{
  "num_attention_heads": 3,
  "norm_eps": 1e-06,
  "qk_norm": true,
  "bias": "none",
  "init_std_up": 0.0475,
  "lr_mult_o": 2.0,
  "beta1": 0.95,
  "lr_head": 0.0204,
  "final_lr_fraction": 0.0,
  "batch_tokens": 32768,
  "max_seq_len": 512,
  "doc_mask": true
}
Each number is 128 + 32 x the weight over the matrix's rms, rounded and kept within 0 to 255. Layers, rows and columns count from 0. Numbers have three digits each.

# layer 3 MLP down (transposed), 384x96, rms 0.0414, rows 79-144, columns 48-95
113080064167161098130086084143136119218146127090106052186044156108101105122089115090131103156113103167128060167174150127068152092075200110110150
071073133162125165152113155168191175151130186186167160113149091121136093154093159117194137168054104100097158124121095123114141102084120162091161
172103170123072147109144174133159118141088118138136152104103100130160124148152129135120141127083144172152130106127213168131152145125108123156128
094122067142095136122172113124193085123126090125077122144130220144113176098116131104136151044088155205122135102129136102162148102051120162184089
162132163129195122092123142096068086136138109134072121104037136131088106101117152195112096064117110145139173129184080104116067119160115081136076
155114104157141072145149073116150159130135122180089143150120115139192086147156140127101133133101048141172063162123116134123153122104091124120151
138131142101112151171099139187143118130140166122114077162141078071195161118055128148140121182076140096148100120108148134126145172145177123153166
151110137151078121103121093105115158120153156135167153141113120123146097111088112148156121111111113120114111107123171132123123151147142158156114
132199144134155090081184127137098136170173158090127137120048133119123162134137090140090075109111149089110124136127130156098101135128101103149157
105112091119094140094168141117126105092118072147106086093124154156115092099145120135153160137120157094145122093135153125175147138165143088147135
151142095149154137136167114086159101127157138093129131107146199127111128048188104090139077086125092155128145233103071143115158105088114154174138
157094137136100122149090141069137051079101109184155138091132105119106072191184144084098137085083054087125139200111130133087111092112202103109103
165090101139145106140113132166105122111141102128153103104177138155103155211181204177120076063133199148115193144120139126136152134145093150125088
158149108164087059159143096180181130096179176153113109126136096085057187125051104066132148143135091163107123174109080147138116112175122125106142
100132145135115119105111162126124158115129133143118101153123131125113141128135143152129137135126133166150136125140132115106115131164135140134110
110138147076114105122128153098149107119120136072143163092197109053159069097099066092071107250142148104094121135144142071062096138184118108101110
127057148106082153088164096127164100160111079125114143114074131178109150066087156105124115087067179138177100115170140116198115143158097110095167
117128145093085126127129091146130097153135136113153150122106089132108121128124154120115191139082119136142129148127116106095124124126135124110147
133058134143170057086137128132127139159125154110114100128078124127197126059110128154137064226169157138145237157114053139152178128117139058130094
097129175185125145087115177132141139079123107149150144158112100160183130186150146175135096113108101145082126152122147078079135098170105156083154
119140094121149132164098100130110125138101092124146132107170134131114152146107085138079129124142131140107099095097159129118106123128136124144123
116129127127132133128162115116127140141127122132151109114123109141118152124134101124114109129116134094107128104104116120149125141129140145111133
119138135152139161105137148136118127134110130135128172131123141143082149137175098135115119140131107113138112096177152094133132141107129088106147
165118075115123072134122134130062065138198130135176049137155074140157118197167099143107129075096073174135134097228187156127163118169179143174149
132130109135075143134115184162182174092123125112075123108125128142091193179206106111095177134132087106098118114156120135186171110120143169127122
135103134158113093136113190138104162152089113103165187154089132109105079144078170088108103186158045122052096102170131099173126116184109115126168
127134182130104107092101118142141155153141119098149099179132148091134165173058147132130154101161157150139155139116107070081104099132099171113124
135146148115126140119115121135149140125133133130143124136116117100116141127134129131126138111148124127132139113141129105124132130121127134120122
055152161147107095158023092108162139173174170101159107105127154160114107114067165126210116122172057094178130143183106067129210113202148099108108
155068112113120079186099157095069132122137103126105153109161094066173086217139161152124153092167131101115144146100126112128084071115189127089186
114109132157123105130117108131098119131097110135128111101124160103154151122100078102136142099109105138184140165141133104142134134142099120133148
166117134078122125070138097128124119094112135118151159092109147100096123096162147174143157177107167114148099154118114111092132085108090078117138
127134141101156133142181121228126126094103090164076098114082109132159100150119109088121168121107102113129133146153122100157144113165120132094117
130170182144182174140105121143118135083044118142128159117141148149138161152119111153125160222150091127155154146124113155181091166147082147203117
177098113120153170131128110093095104132136071138145143044100114096144146137132099065102118138106154144125156121136184143170184124119112048092120
117112135139131141127110139162164151135125117131108087122163134144128146139169107109103157137117090131141152113141117159143122094118134117132159
115185095131121127148062119134163154092111125106128085174141078116140170130165115130129166149129117093151153127179143158096068115095169115129138
094089137139134095159110064119119117102197115142063114160158143112061109154109102092151093091210125068158097140115145171100134100155107122172138
105126145102140078105113188080121104108205101194141138144154115092158066121116116130110079174074120150203222206160080095026106141141173137106087
131162162102083184124096121130143104133132114131137161152131137102132142100134159099124142117119103083099098144104061146136120134115150123104173
165108141155094111112139138152134174102136128132121078111137160172072137125181114155129176091174132093144097170103122105201165124149124151182132
153158160145141125180159162140137158153079183152114146119093198144104144135202145158066124155067110128104154083135169167145137145130145146171161
125118123083129142135111135133129121118067134156152141166145130115130110134111183121177046126159090112129120128106111146105108122124126151181094
124114126124119126132132132131132112127123136117126122122120131144129128134126138143125153112137114105130124132134134136104136116125119130130133
182128128146097123112092178171146153117083057145128065169137153155144175189139125098079123095126125160195068068142102122114092086096075178136113
089177150125189075123094127118085074124150105174101075087143087120077114192132128040192104055095129173130167120162133115117140145047100127162128
126152138140115137062113136199065152117120121178117087179182113059115083082124116081121163137177084188085130129202076125101135180150074162102124
123133128126129129123129131126120127128129132130131127128132129132132129122138127130119126123123126133123127130121124128125124128126133131129124
071047083137170181137133093077120119197165166132046166104156126125060045165171056220154103158083085175143146125204056109065107107031097195087147
127096115087079162180100114160106115099154084145116103137070195080128154164104085163098219187131031124152155142142125164095049160160143096160142
132111083149149134123124135154142141141127155140157042131110122115126137122143096144170075074170131122164113104151152130160120103122136138171181
046229147184068080149033101188204185110105127111075188153108138159102138194097123128147084092153159017095075108133096100072084109117166190089117
113132166091141075091149118111162120131126067136139174118153124059127146171152164094071130166110172098170125161158162162094119133100145084155102
113116073117050171184146117062170210068097119196108105140124133146135116143160143137124125126134132097113058131128104112130158095129079118143183
152191139212071087099060159091072095116143101127098112091072152092128186127068090118155122091218042135159128128189157086155122144085136117136131
125141129137071145150139097093059092139102092149133099072136167016196142164088118047155076202141054143176158181141118097068156145149191126084111
128129128127126123126126129126133127131130130125130128129130124127133128128130125126129126128129126125129125128129126129128130125127130126128128
164095110184144124148092148092108098070143145123169104142166162135118141110090127118143161147144136175155113175116101136131141133136109112153195
130137121130063147114148107121131139094155150186199124113173140154102077206160103066106042183083214163158143155118047196164118104081131129116092
127134131138118146114124115126134119131120126113142116136115131130132126135128131123122112117123133135130121117121119124126120132133111139136134
168122123172143157099072106099106126122144165160164130174107137122180115117105093145203099086103144157155121133158152148101115159124084119038067
153093109176121088134127098128138158157126079140110139132116117159145161125121096167131130107134109139113133168118171113134177128076120094081115
131139117136134144137099119146130083168091158153155118174129123115073074102119144081107141151175108203114143165147075135130172143069129093079088
109131158117171090107105112131060107141179126130158151129168140120142093098105189141102144153103152142138153159124102156138154125099172113093097
138072129106103163099159174110103128105125143117126152085121145123194149185153100112151176137157118066101139163132156140168118121135069151163132
099125118132125136106104123148137131136137130119151125176107151171143169170118148152124128114144141134134142112151099165109173128119128121119097
# layer 3 MLP up, 384x96, rms 0.174, rows 80-145, columns 48-95
167097075086153175097157068131050137140102191029115207068124168179150122140082185139120135199190112135200138176118167113137128213061104114168125
091122127101168146162178081145094134083149049137163107118149102145123152139155095138150131159144150109146063124132113132172125157139121079173117
158139193094132153130152096166080158099072143189134115129109082102127111102186177116148061141148126087085196107135172167130171135114149041130113
146163140158112147120149148166109125186132146090129143131075151119182155124135135104113119107108140082130103110166179097124127078093218076135142
120119188167144089182150117138142104153071121103181106158102105141147145096148131116079107103130165132097140175206152188126111103139100178117147
105099185068076103159133110109084130052129114129123182122134107140162171113086111125135123199117092120136143150108132100148109152067165071083097
146120122109133101146119109138102140095123145093145082123141154104157123151125132136121104117152126104136111162163096147118147108148144078123128
121071130166105110080098127084127121086130064167140137100115190133180075105134057171090182104175118139115117163098106172115128195150166158131105
163147152115124143121126140122179134105089164114122100118123095142165168154106112147141126106123127109104086122129136091127103148158117135156132
128161128156131148164154113076120095079113063089058184148086111112123092152102148166112048111156131173103146196125090128126116103105092102101114
077094173137128135146144125137082101124172112126148115112147117151061140103129083114081134098119150119100125159163128154178103081121169130138118
201096165097073136171129135109147074177082175151117130132058148152144142068064195144236115115118098125111126095099125094126197138140120123157143
156141150093155133087173064117159073112107202117109154126177140145154101179125139189141134074078091075118134101148118073177174159135123091164107
147101122162099152123139110119121109109124115111126145135131131174131125142126113152119134142128129099140116108087133109132130130140140126130137
186105156080098114103108134085152138103190180103153182114144104085157103169171197161183178118126132082096106159116196055066118122182020174081144
111070128114141098129161092125097156092081132175167089095103151077170148134152102208191136142110157055110155127127151139153111139124138092141099
157118124122105149153144115131156118151147123122143140137124099154119139114127088161102174114145115116140135121128128135177131112110131120106147
090142209162085141107169103078177193172127126128162080110111110117111154081119158134159112163116072109105172179093146052101164100170125103126120
150102126134138164092172194132095157145140123123126113105148188137064113134156158087020151120122175157199108135105129119131125070098146107140059
114147138080149115156153097152137116109100137108129148132128102119098073157152095093144158137135104131123127125096091175130189147115172113145163
132137136125145145126128132126103098122118143122130137149131148127128134106168122126152146110112093123114108138107136116138145126133122133132096
102144140138164152147122146118082121137110146143140113121121146146126107145168171125092140115108089115155139087134107137138121094150120163115124
101118045144099068106165187126051138104211101145095058086123075140137155160104147170161120117079095091124114083091121106106072101117132153084070
134192098054154125166071144155135159088151158128142171119161161124120124155163151129065092140090082149125183099071174122102108161127123120172172
174087150095165136120137132120104096132075081129136135157081122121155166151180092106167179107080130124080148144161105131160182089140142114122140
103136128142134106100136111109157142133130170122127110060104122140130134134142155107135143110120143096137176162182166120151153190143135128164122
139135146100120122130124126154125122115134129146121111124132140119129135128130138124152118133117131118124143125118116131127136142108118126137144
040101055121097133147147127156146121154105107105204090149077128121151134149108149167178109115138155093149100117135110059124104121187162144095101
125129168157149124131140047158123143128142123120068090216195135133106145175119162103170145101132081149059130075114092105153038170091163132134221
161150161110134122089158133163131150187196151128077080087103149085143116118118119113104109115145124141107132130086139107112114111126088140135134
155177093177176160120152116131128158151150138121128096161070146120186135139064106120139155133100182071144106118189119149130095105093126160114123
131140136152132080117113092146180133092134147138157167046107117113103109136140166135190084152087093142111083105113162075094152116145113133087106
120126140172143107201132153148153104055176132124089136110129126187089104065086170150092125150162138109123119180173092089154101091131101211163127
111128139143151153160151068133113099099152101092167110092083089138126127142155148162197160092140145134117156121131146167153094125156137103185116
116110141164088137124126143160117156146133130136085104127096160109114125132144134093123143125158106129131129128164152164102131071143092123129102
155111139145128095151109118123119136106086118121070129153128099163095096147110140117063094128146146092149151070094159133142143172157127074101167
138121135131074084078122218177093182096117137138152116126111070151107149146145142139140119172173164186153103126088159143067169074148176133086231
135120128155134129115060127035087110129130099125054209186141091125128145134120152154179069083144092158092135141138112098062083144101183122196093
073114137127136076136125161120125130107124138100184152166131161099109106187140188099130184110128130157170095090117099105144122100106065156163091
126096134076133181097124203165173112111156152110108160106151119150094209099142064119143144122138135137082121104107143073112145123086103159138114
146145148078160208165070095135123126149161123134104142108095122148096160161180136163163135167090147152103082113156093150066160085184047111176151
128166136133127132126106134137112092158108067118165147089156117095097107136150122147086135122071166112128105132090146159085131172123173145140096
117137136132112144134134134132138124134145134122134137123135109129114119124125122142103141133125136121140110120111116125152138139128115114129127
146120139102094148135091107190159111087078130098129085135154155147153184113144141114127114111127098115086103192113142134157140159124138106128106
059094154184082170080066131108143158126127122119171080128144144099115108163156116140155105063088163149088085148213151094131107151094136067173093
127197171077151152120115202185136139113178133145085222119126137060146110064160147117097220144152098134091187174103130129157136152108123097107176
131126125127135126132132124125124127127129124129130126134131128129122118125127122126122131141128130134127129126135125128134126130136122127128136
052192129103172142049106076182107104171137129147120112107088113181146117165182143149112229157087067211220183136081117108182072174117069110084173
190102133118087166119130140134097185102190113131109078088118141105149133149112183043123159139112069122157114105123189081153116120114132105141129
172073135148069162098122146150116109150129123144119120153115098130079134101149108138120144099116111160155140141101152080149153141091088136170097
090154130126147121135125195090159189118129080126091151150130167042128155144099171127146121150108153082069122132196132185112127140152065110083071
183158141119129151146127092147156098120142123108189121153115125126147082158101176156148137144150135154124127125091096121142102106126107114126138
097100145114136141170141107092108180093151129174066133134095097206104093061183174163077108087143112081118116149166071081143096163114073142132159
128214141138117199051100170117123149116105133195069145125126055073105169060100200133132193111243104195156090146153165106141183085057120056102189
144153140229124132123166029112091160154086136112157130079182104145131059170079146128122085186117218109199139177132089044141161204150185128149172
120128128129129126128132130128130128134129132134130125125126125127123123127135122125132124122122129122125125135130127125121133132132128130123125
095121138162137018164110140156109112110130171148154138179147153119171122095120106163174134169141114111158152154152153166153139100093103108102105
120189083085112128195154148160104078122135111066123091115100129117098131165162185088145118100115117139075116120079038136125109137146143088110147
117114130134133123135130143144131135129127114140130124121147124128142122116142129133109133125135128124139124118126128134129119120121115115125136
116133153161144143095167100066138199130142041128126079145117125060101126113123135162077136139146156106108163141127123105152177090073153129127169
143132139126186150148107132160154091150154143086173166116126113128099151116154106141097148063102152082190159152133136097126112130210111142092070
129140110195087120153085074104083094174155153120071099153121163152142089096101178111179164166103049102053170148148154156093140103074110110100111
162120120152155171110119060074103121139129135138142090195098115122132172110094130127153201123132119160126118161101147128130168137126152123056116
126160139123095140119133143128170111195126172149126095107144152126127115150085097163121084090090144132115094129127084120140111132153143143144117
149124088114140145137137121160112118113134104124112096148121131150126135142101194105136103145139117107114166128088121097137133107150151113145106
181126098117143126078089117100010101075205119137098114146163056210213144171152130135135189160081066180139183087111113111098134089090091127133120